Part of a small language model's weights: width 64, RMSNorm before each block.
Each number is 128 + 32 x the weight over its row's rms, rounded and kept within 0 to 255. Layers, rows and columns count from 0. Numbers have three digits each. The size before them is the row's rms in percent of the matrix's.

# layer 6 MLP up, 128x64, rms 0.144, rows 59-92, columns 0-63
100:114080121118134135135089073145070166112170151115104179135161140194100115145053116128131101048138171095180085118153127136095157094178137090127092115167139127153084125119119072133091154106143125
093:110100132120078123169100132143106104174065153118150049102110101160095126142130139137146137106172087172154121151074169115145148104092174147114045099096096149174156149135044113141099103127123138
097:191112136044130180128128091070115129122126160090086198138111134105120096152110101101118161123133116121069170078170127136074166105091168139099181152166087154133171147115106132119115134120144175
081:098128156127142166127188136119133130093091054099103137115143169122101162156148136124170095092077132152099127114134079058084101139134127110079052132158077199171127091159114130145132152120177108
112:163105118118154170085092171140125123109117098116132086155173128154072087171128182184135086166108102132123094049095160112153120097175100143112071133132148108126119106112123081201174146096093116
098:148176154158145142151085149122082180153105104191124101151132114090182165124135132140099117135121135097097171136109057128141084166131190180088160087118107122167047160100168116122158149153157120
110:180103143122174133126173188124104122123103100068123075120162148159122113178053123199164114156157108088140095082140202113157133144127146113139135151092103112103149159125147172115076126069144135
096:098155178151136177117132164160098133103133134135112165186134102136039161119137077092083133129079164067170061129115047128074125140144130089093143117138098146145130130144141181101129109135121151
102:177126088114138116166149075123124176155090129118098182141122150151122173138121130101132173114201182177077153167167071185127088136096138141145118151120116097109080108175137153132092146161161186
093:151176098078099090153132134126161114126121138108080155099236129115174143170137121178111106172115159166098162076146099125163187185142157149172094116138094160140153165115128136164151137100112104
109:086120104095104212112169055130129165165164160143144155116150157116130084159156114084160082134121108070175149135111137122120161137110106086114176121157145083113194101066170142090105123150130118
104:081124059127144153173124168172125140173139133108173136130145067115136147164118050147138152115124169111169138114142100145154082078182153120110201073148177101171147079154138144106121155114105123
101:151160124153163161133084144127151151115157134148162128138136171150054109128101179150110083122182159121211129074116091177121119176152145135123161113089100180086177098144145165150133102188140091
099:090082087201116131110090138105132103174135132112106100195113062161103151165116111113120109138173121101189078130113166176130143125141144116063199065105112146115135102179118129106157098132134122
104:167176106127114235110169117142136146113095107057091170161089145170173150169111095113153125162138159098074079111096123113093100124108114149080138163130147116146131134100109155105140159070130167
102:047162144082158142086109145100115115114153089135126163120158185132041113134086191189126117122117142171090097140122190125144115108099126123094160160118166189138139145113096171109094150157105136
099:120132141076131031113122133117125096164080168076114109154111107108132098089131147168148149145116134077142184112128143050100125130150104167131196150186085120145123132124089102149088069152105111
110:131140137154126200098177151119149110192090201133138113184116121103095115158167076111152155150123107140069195101106149085128129144160192149135106164174163092128120084132110085153097120133123162
093:156178174156150106109125131140125147199090089134113121174065156095156143186099090149158116099107128101143120044099133116104146081203135091134127116149126160197153143152146125086129148087108138
104:140157155180178192144142212130100122104113163174121138122136152144165148140087096101120165117163105095172084089200139163111148128120150102155127112118107160127135094189052103165112144121165122
100:098117125115127119101205136111148109150073145085110197120134066125069136149141097176073119142126141181152146116116118148086110109052154125146083153164103165132139146147089134066107154155072118
097:116138120142209112136164076107143140182102196106151111108077147139111130085175185089120107225105142130097108142129131145136123098161141147060133164145114181104169149111126137099093099107108127
107:079152187134152124124161150124182122110119161173155102154112171109073103106104143213139140139133081171149133182112198133149121103146130120170038106119136097103185113135143114130122155161154099
098:146135114142138140145124185120177133164091146133102184094091056113079122163148117125133149092072115092097105129088140102169109140156130130172152104144145194224127145169098187097132130147092115
086:107088112107116109118159126122147072099161217171159104161101118151127101089196160116117057165139106183086155080108129146145144148141120122120090107073125128139143153127155219142098121136144154
100:141152067155115171105177225170133113163114149098121093137133122069120151143184128157108181141098101101146104129132112127088106152169100149121091163153094174170098113146189178131107100098142100
100:178129198184090186128082165092113173101108079108135130181155125163108115095128117096077077203156112123115125115106151138115122087076137144154114119124153094115172149152119167074113139133138081
109:113080160130157063124048149106167102169172098119154139118148109131120158115110183147122134110134147152164127111093096176167136154050099150167135063121132126136117123155067124078160095178099150
101:106062061138122116098133108095155114216046152140144125142128184157113190117085173139111146125121121127125112075098113133150185145175122118139152144143106134062153100079118136147108114163133163
101:078171108133102151144174136109103052135134106102139058087149117168182166167133132124111072131103129130103122061143196137198099171124130168124153098128118106133149117120173109143099180122124174
101:176103151110085074144162119157167113099096139169148155199115123180154147152172131125101098167160140127117156139084085081127115074148099125103131200065148150147112154101131056149088138142108145
088:155075154119125146086141121120085137148108116124140111140161051145160185060093155138066130126128155089177179166118096100126176169104089135107165071090135079146144177129089126152131165128101141
088:112090164079127129087150111097130174133168182074114122144146146226167109102140132124124147080190142149107175123134154124120110108096169129145115144141093113125065133084128057158131121062104110
106:129077174094111152118111136109138116133205111172158101149103088094173150146159082121160116145085087225139127089140131105125124126103116118091128141074075102098083150108118126134139098060075113
# layer 6 MLP down (transposed), 128x64, rms 0.101, rows 59-91, columns 0-63
099:117102150125080093132104196158142205146148086108135153101156162061103163152126135161123090175180129122119146105134102172116116109115201168172146059115103155140122070149147094128098162136139119
090:110143162073205160117126170099136123123149142127110134114131080085082107096076111156113166180205133130114096140131076121164175190172123132084144156129137068092130146110154149152144153076118108
099:083171076083141046086114089118131152123214105161133177135068120087125071158150097173105104107095075144120134067133094148127150124157136141159127138140149159122132141149101072108125103124142116
087:139098161115098132066173125120140112145143147186179155115119127110110088161096131146127183170117131167078108126089129160172118055117088129153078143097086142116130182164144053136097168168113167
109:110121150161130101222093137136110104136100137176149158125124140141153209138109152105162159085148112146111156118148175102156135144166107125120173084133047074126077127151108120093099112203149131
092:195075155120138137100082088148086090109078129161086117109082147119151076123156103131145150124087142085114134119066157161145144142134169107199088098152112146073077128085146124116121088130144189
102:166134122063120193138140072134133094141181091096141068126137091114106096064109117132152167145121144084127123113143096100188092124149148151072059112121200114125097121136163144130071113135115093
101:125138074113103106070118135132148123143181080074082216058108094159163135102131153092104155143130134148131112139179086126099122142155185178110160089155108127169120124078113118123177145152169126
096:150085078125142091109090108155136145200109193148112078110089130106161187164119086124110137107104086123114073123111145200134144095114098114136106123139140176106129115164087191141158150109199110
093:065149134204124111145134139146136152147107108131124103140166186177122115118166121137120058119166121135119200180073100067088074133122153096131151109183147100140119163095115119172188124111150115
104:113143159147068155127094080071177137095106126089138107072113094114092100127054112170154145117108138121136120093147100185106108113107096085124101104097165108183138120184107117198176130165120160
108:154121134109121124040150108160129146105135122149106149075149150188158212147158141049092154151112092165095100120133170127094191102125137184144161114122157154120062118116136155148100120125113161
101:129148086096064157092087095182106113118107154121119077161146166083131126108124127144146168106091206090158118135101088185105107147145101190148111166131117110157120186176151134113081123182133161
099:133084133084145154162118161102101129109082148138111118145089125093146144068155107102122124122081120091064083085133108133191141129086128136156092131151219086173163142125115127144186107051124112
112:098114085172099152069120113170177132099108197128131131111128133144131125134133168132164182171161119118067117156198117143108130112109185141186177149094152161125129156174125143154109162189134182
100:147079158087126094072064093176148139122098108203117149130142154119135114117143130146091148085100130118118079082048211160149143128095174131134084150136118101097155145122142161120100133160175139
098:082090191152066082116142133119108132164137134123154124135117104165134130108135132146118172166128128128119155156093141081109126097134222086149087101139081214151133135089126145159149158161206113
113:106091125142118111141135162104140139140138107096152111075126102158094133128103111133201149082135124131127090228126119116121106109165154092141072096128117124092067119108153074152071139159030121
095:136189104100193100115106111116148148100137186174086149131076121127144103170094129111139111149125128079090142108162155125128156141140156057183161149132146166157226124137127085125084136114118181
101:092147178139074140154111129154152116088128140123122127159145108121112143112123125081100138143116121091238062130129134130106105097157126114111116070143204096098127133104135026177152138112109155
101:181147170125112152169119134158123131086071161149076149058151094049144095115101110144162162113117168168168140144134148187139105097127118133124144130146116118219140183177138156129142173141137117
104:142114092152118115123100120071117134156123090074157144141078102119141108136129135091125084104104149133102099077052123104109138073217128110154149074121151116136104139170155084141173065141078080
105:098120133106176095110159043156190129123168150137160131063174145163117089118162187178101117083137100138111098152119208124100162113126154133125159146128140143087107163127166138149104139165109071
093:139103122163094185178115122098114077142130143105142108185080110125123089060109085133116166135037115107164123133106159180135189115149094112085110099172089139099155149126123126123129104151197110
093:142140128124091196184148100110175143138113135067154143092199106163137152111061134143067182119126124120119162192147134185168183178103107098104119185122122137129113123109095120147134162112144104
114:147135079156190128060161147148093120136089088085092137130102120064119097132114117062147212074098098171130103134127104128154161153108114122148094154141074114129165154086119108117184114134171144
092:143145179161170149123180178116152104080125098137135151149158177084102109120129094198123145222141180116105197137158091133104103166147170135108109106139074099131126136123141094147164141086149103
112:146117131108096115141108163124100098186102093153133161146140112068160163150080105071123169047121147107098085085104125151151148163109109140068132098138126086152060136153133140098120115088108049
093:165118184131151155156165131155055195162178136099113103153138142159159091147163140106138127095157191149166144119069145100067078098148101146170138159116112150123154133139187121150115121087176095
095:171069137067106138098126137125150161115132153080113112137125147138109179140101118148115179163112090144063098105158136097207099133180182143105135129140189125169171074182149100163119125159140158
095:170126141089115122105161061085125118076156123117143102083071165143142108135128085124106137117052098085138084128179118113158180143126125077080103096189169130156176085158128120130140178099132147
097:159055116126151170026086096155078157107135119096111134158125147105136079202108121146148169138136157174098121091100157182124169115134147125121108106180120148112152112174107141123059125132132125
107:093156082102132114102144100087115128119161178145110119063124104169194119064122126116148183112077144096120078166118128114084162090139090137135152130155166090066146093166187131090120166111117091
# layer 6 MLP gate, 128x64, rms 0.159, rows 60-92, columns 0-63
109:150097072184149189069149187127122161096104106128168163132166205144126113119161150155115136139128105136130161133127107134099134079094148137218148113114114167159138074115122066157114169109142154
116:183107136096128148162102133177098119078149098118122129140119135116152154063111102137075180118112145052136155188141143153109098130153087055116137161061142094162173167160155138138104126086169150
070:075132092181132168136097152122169133100074129113100190145143111123132141047141153055090151106102155158180148160146086114136118137141171176139148158204131104173124094115122128154140101093139089
111:123082155148161135124094117129135083126175130073153143125110096128140066122154130190148065125173182141125105127088144163173135072089160116180123173064183120113156135197094134111124152147151134
086:148161147144090132123172100134073149082128135086135130144118101086079132164195107133149109128119129148145134111110107118174105201052133084203131098060136092138129146160061152127144103095129101
101:144149141090152123064146135173148120162194125093137069097162115163182156170096146102098103119088158068169160165147096120147122128128122172200156117107160120130101167090106140155174142117119188
097:147157150134033151144162161134121146128100125127152069160134134106125118218112088127077157129139107145081145119120154158130165075101128102132091169072182118184108124167152129132124071082149133
106:139096161203109162097176136122105194101173168128141143152178120109167133174102128136131163121188176168090127129129136121129090067108089163109125125098159122163063099140135121075135135080104173
110:119022078106112143107156147120129126113159131123145209160163105097136132095142103137135136085156129131185136177081135163134142150094118095157165137069110095151096116142080131082135105073117183
098:123132169125094020181096066093139152134121094127153130075129108115159174113082147095136117149120138170067193167151164123127157109152089125159060126143153128166123151162147117137127131118137085
120:125174177152191159140118136107095115166135073060100152078183065125179082117125144139061082128133123127092163121156158116156151106146101134132175119099128084146171142088093106115145103137150085
093:095133128109123159082117129158143161141094137134129190138153139091159147047136160140122201135107126115154127128081158147127167071124068154183162142074137058102145137169197117082156129134131131
105:108064170138112161116100119192116139161169135103162108141117177144224139154134122083134078117138129136079164151165078165109108132144154137138124172113070112151159100137162104091127132159056163
111:143128106137108124114116151145112168145197136132116201145125152161156116176124159189156193109156122069183170154144114143116154171119105153222106164109112088125113193144143090137117140149149095
086:120093032106139106124152123121133177100147106147128108110121142083137087160100200160088125101099157160139208124167184109093145113044134194106138137160108110139118121104105154154112115107129145
096:106123081063148137135119159135111106182163090191155100114093146084096081130118112119109194137091090118151138157110123151137170077034113121134158093113120106064148152069126134107108141134090117
113:102146103133173135153170144090126131197154117157092139078130152079121149187126123095173139146144166095140121159082116124110152106160108225145154106106140143069160141076071125080109134087156109
094:153139150184122133139133172156061060158122130116089110120198167144159105080156068104082096142185095149110171149144106119140120105122178147152103125086127132121095166086152169108112123057125118
108:136055122067109071150148141142067095132159114132127122150160044105189167109159145089127140131107171128094178093103127113135121126061110130155173148104150134124110175163086113113163088095141101
091:098086136096156087155144119155120147137137133113121155079107130127138074111127144157102134108170138188079109128136162153188125221091070094171119194090118091177163153102078112150100154151135123
101:071120121142095093147155148172144076107196123129151123098162103113088118118125111110171213131129111150091132195142141154071150131090130044175098126119131105133143127104148117132050115156150151
099:077132194096140098099128192153114157104105152179133152085175088103082113077157114103174117099163160110160122146112112072178156131105130102164141146093134097160149146143090131132054093144172151
108:136181111124132143126112131117118158189127112143160121100181174133112111150074099135097103176129103068097114096193164147143155086132133146184062150049122124124146115106167130130058136166091157
090:121089144113160199128118057153168059115137182105110083114138122146142174120155172111082129094101142118077094150110189166109127114080140136176180152103156119065126134180121093135144113144141127
107:116076145158070087142145087118122091104163157095182121150139119149165106142124111123129135116170089125109196088131096099155054171096071100137148109151154116142138183108094096121053174153152142
094:091144107159184142125167183146092093132102074122142104210125155079112142142126096106191131123146165103124059064101091127103074103114111158143110177109146108108108132116104125156135119070121181
102:161104113067142103128129153136096142141092095145135086169181166051117150142066121189151090147146144119056122136128152144144131134093158041139127087104133115073128161123142082120093097147166109
107:125149149164096157108148138142182131149121161158137080167119124102068113185144073144213123219107087100134170115053111138142110162144126149151141136168124128153112132150178109121155088138089148
097:156157121150062081151144119181110139131149109101089126156159136079123112113114188110106147159156169130171190121110129108181091135104115127119191129113117176084161165129171151180123171075067106
122:127111113135086194106125136164116087136141063132089162115118115105116101084134186169150131114127152085104122161106159067059131165153130152166091155121101109101182158062098096152119108199141137
065:147027123108068202065083139129112126118135150099119112149150149118089107205111140155109140152135134094120099086116167097196115092124110111143142106158098137099099132136114162145156184104098098
104:136120151152129135161158092173101125143137133135174143168129112068098064070131158136136154151124161146092188133130125111121163152146135117107126211155078186110089175058162123118072173144151116
111:166092092105095163143090102154098094159139100125070118152106057117170096112083134056099173154096167133139109138145189134133163142158079129087162152084107194123171092129103115104093120132132144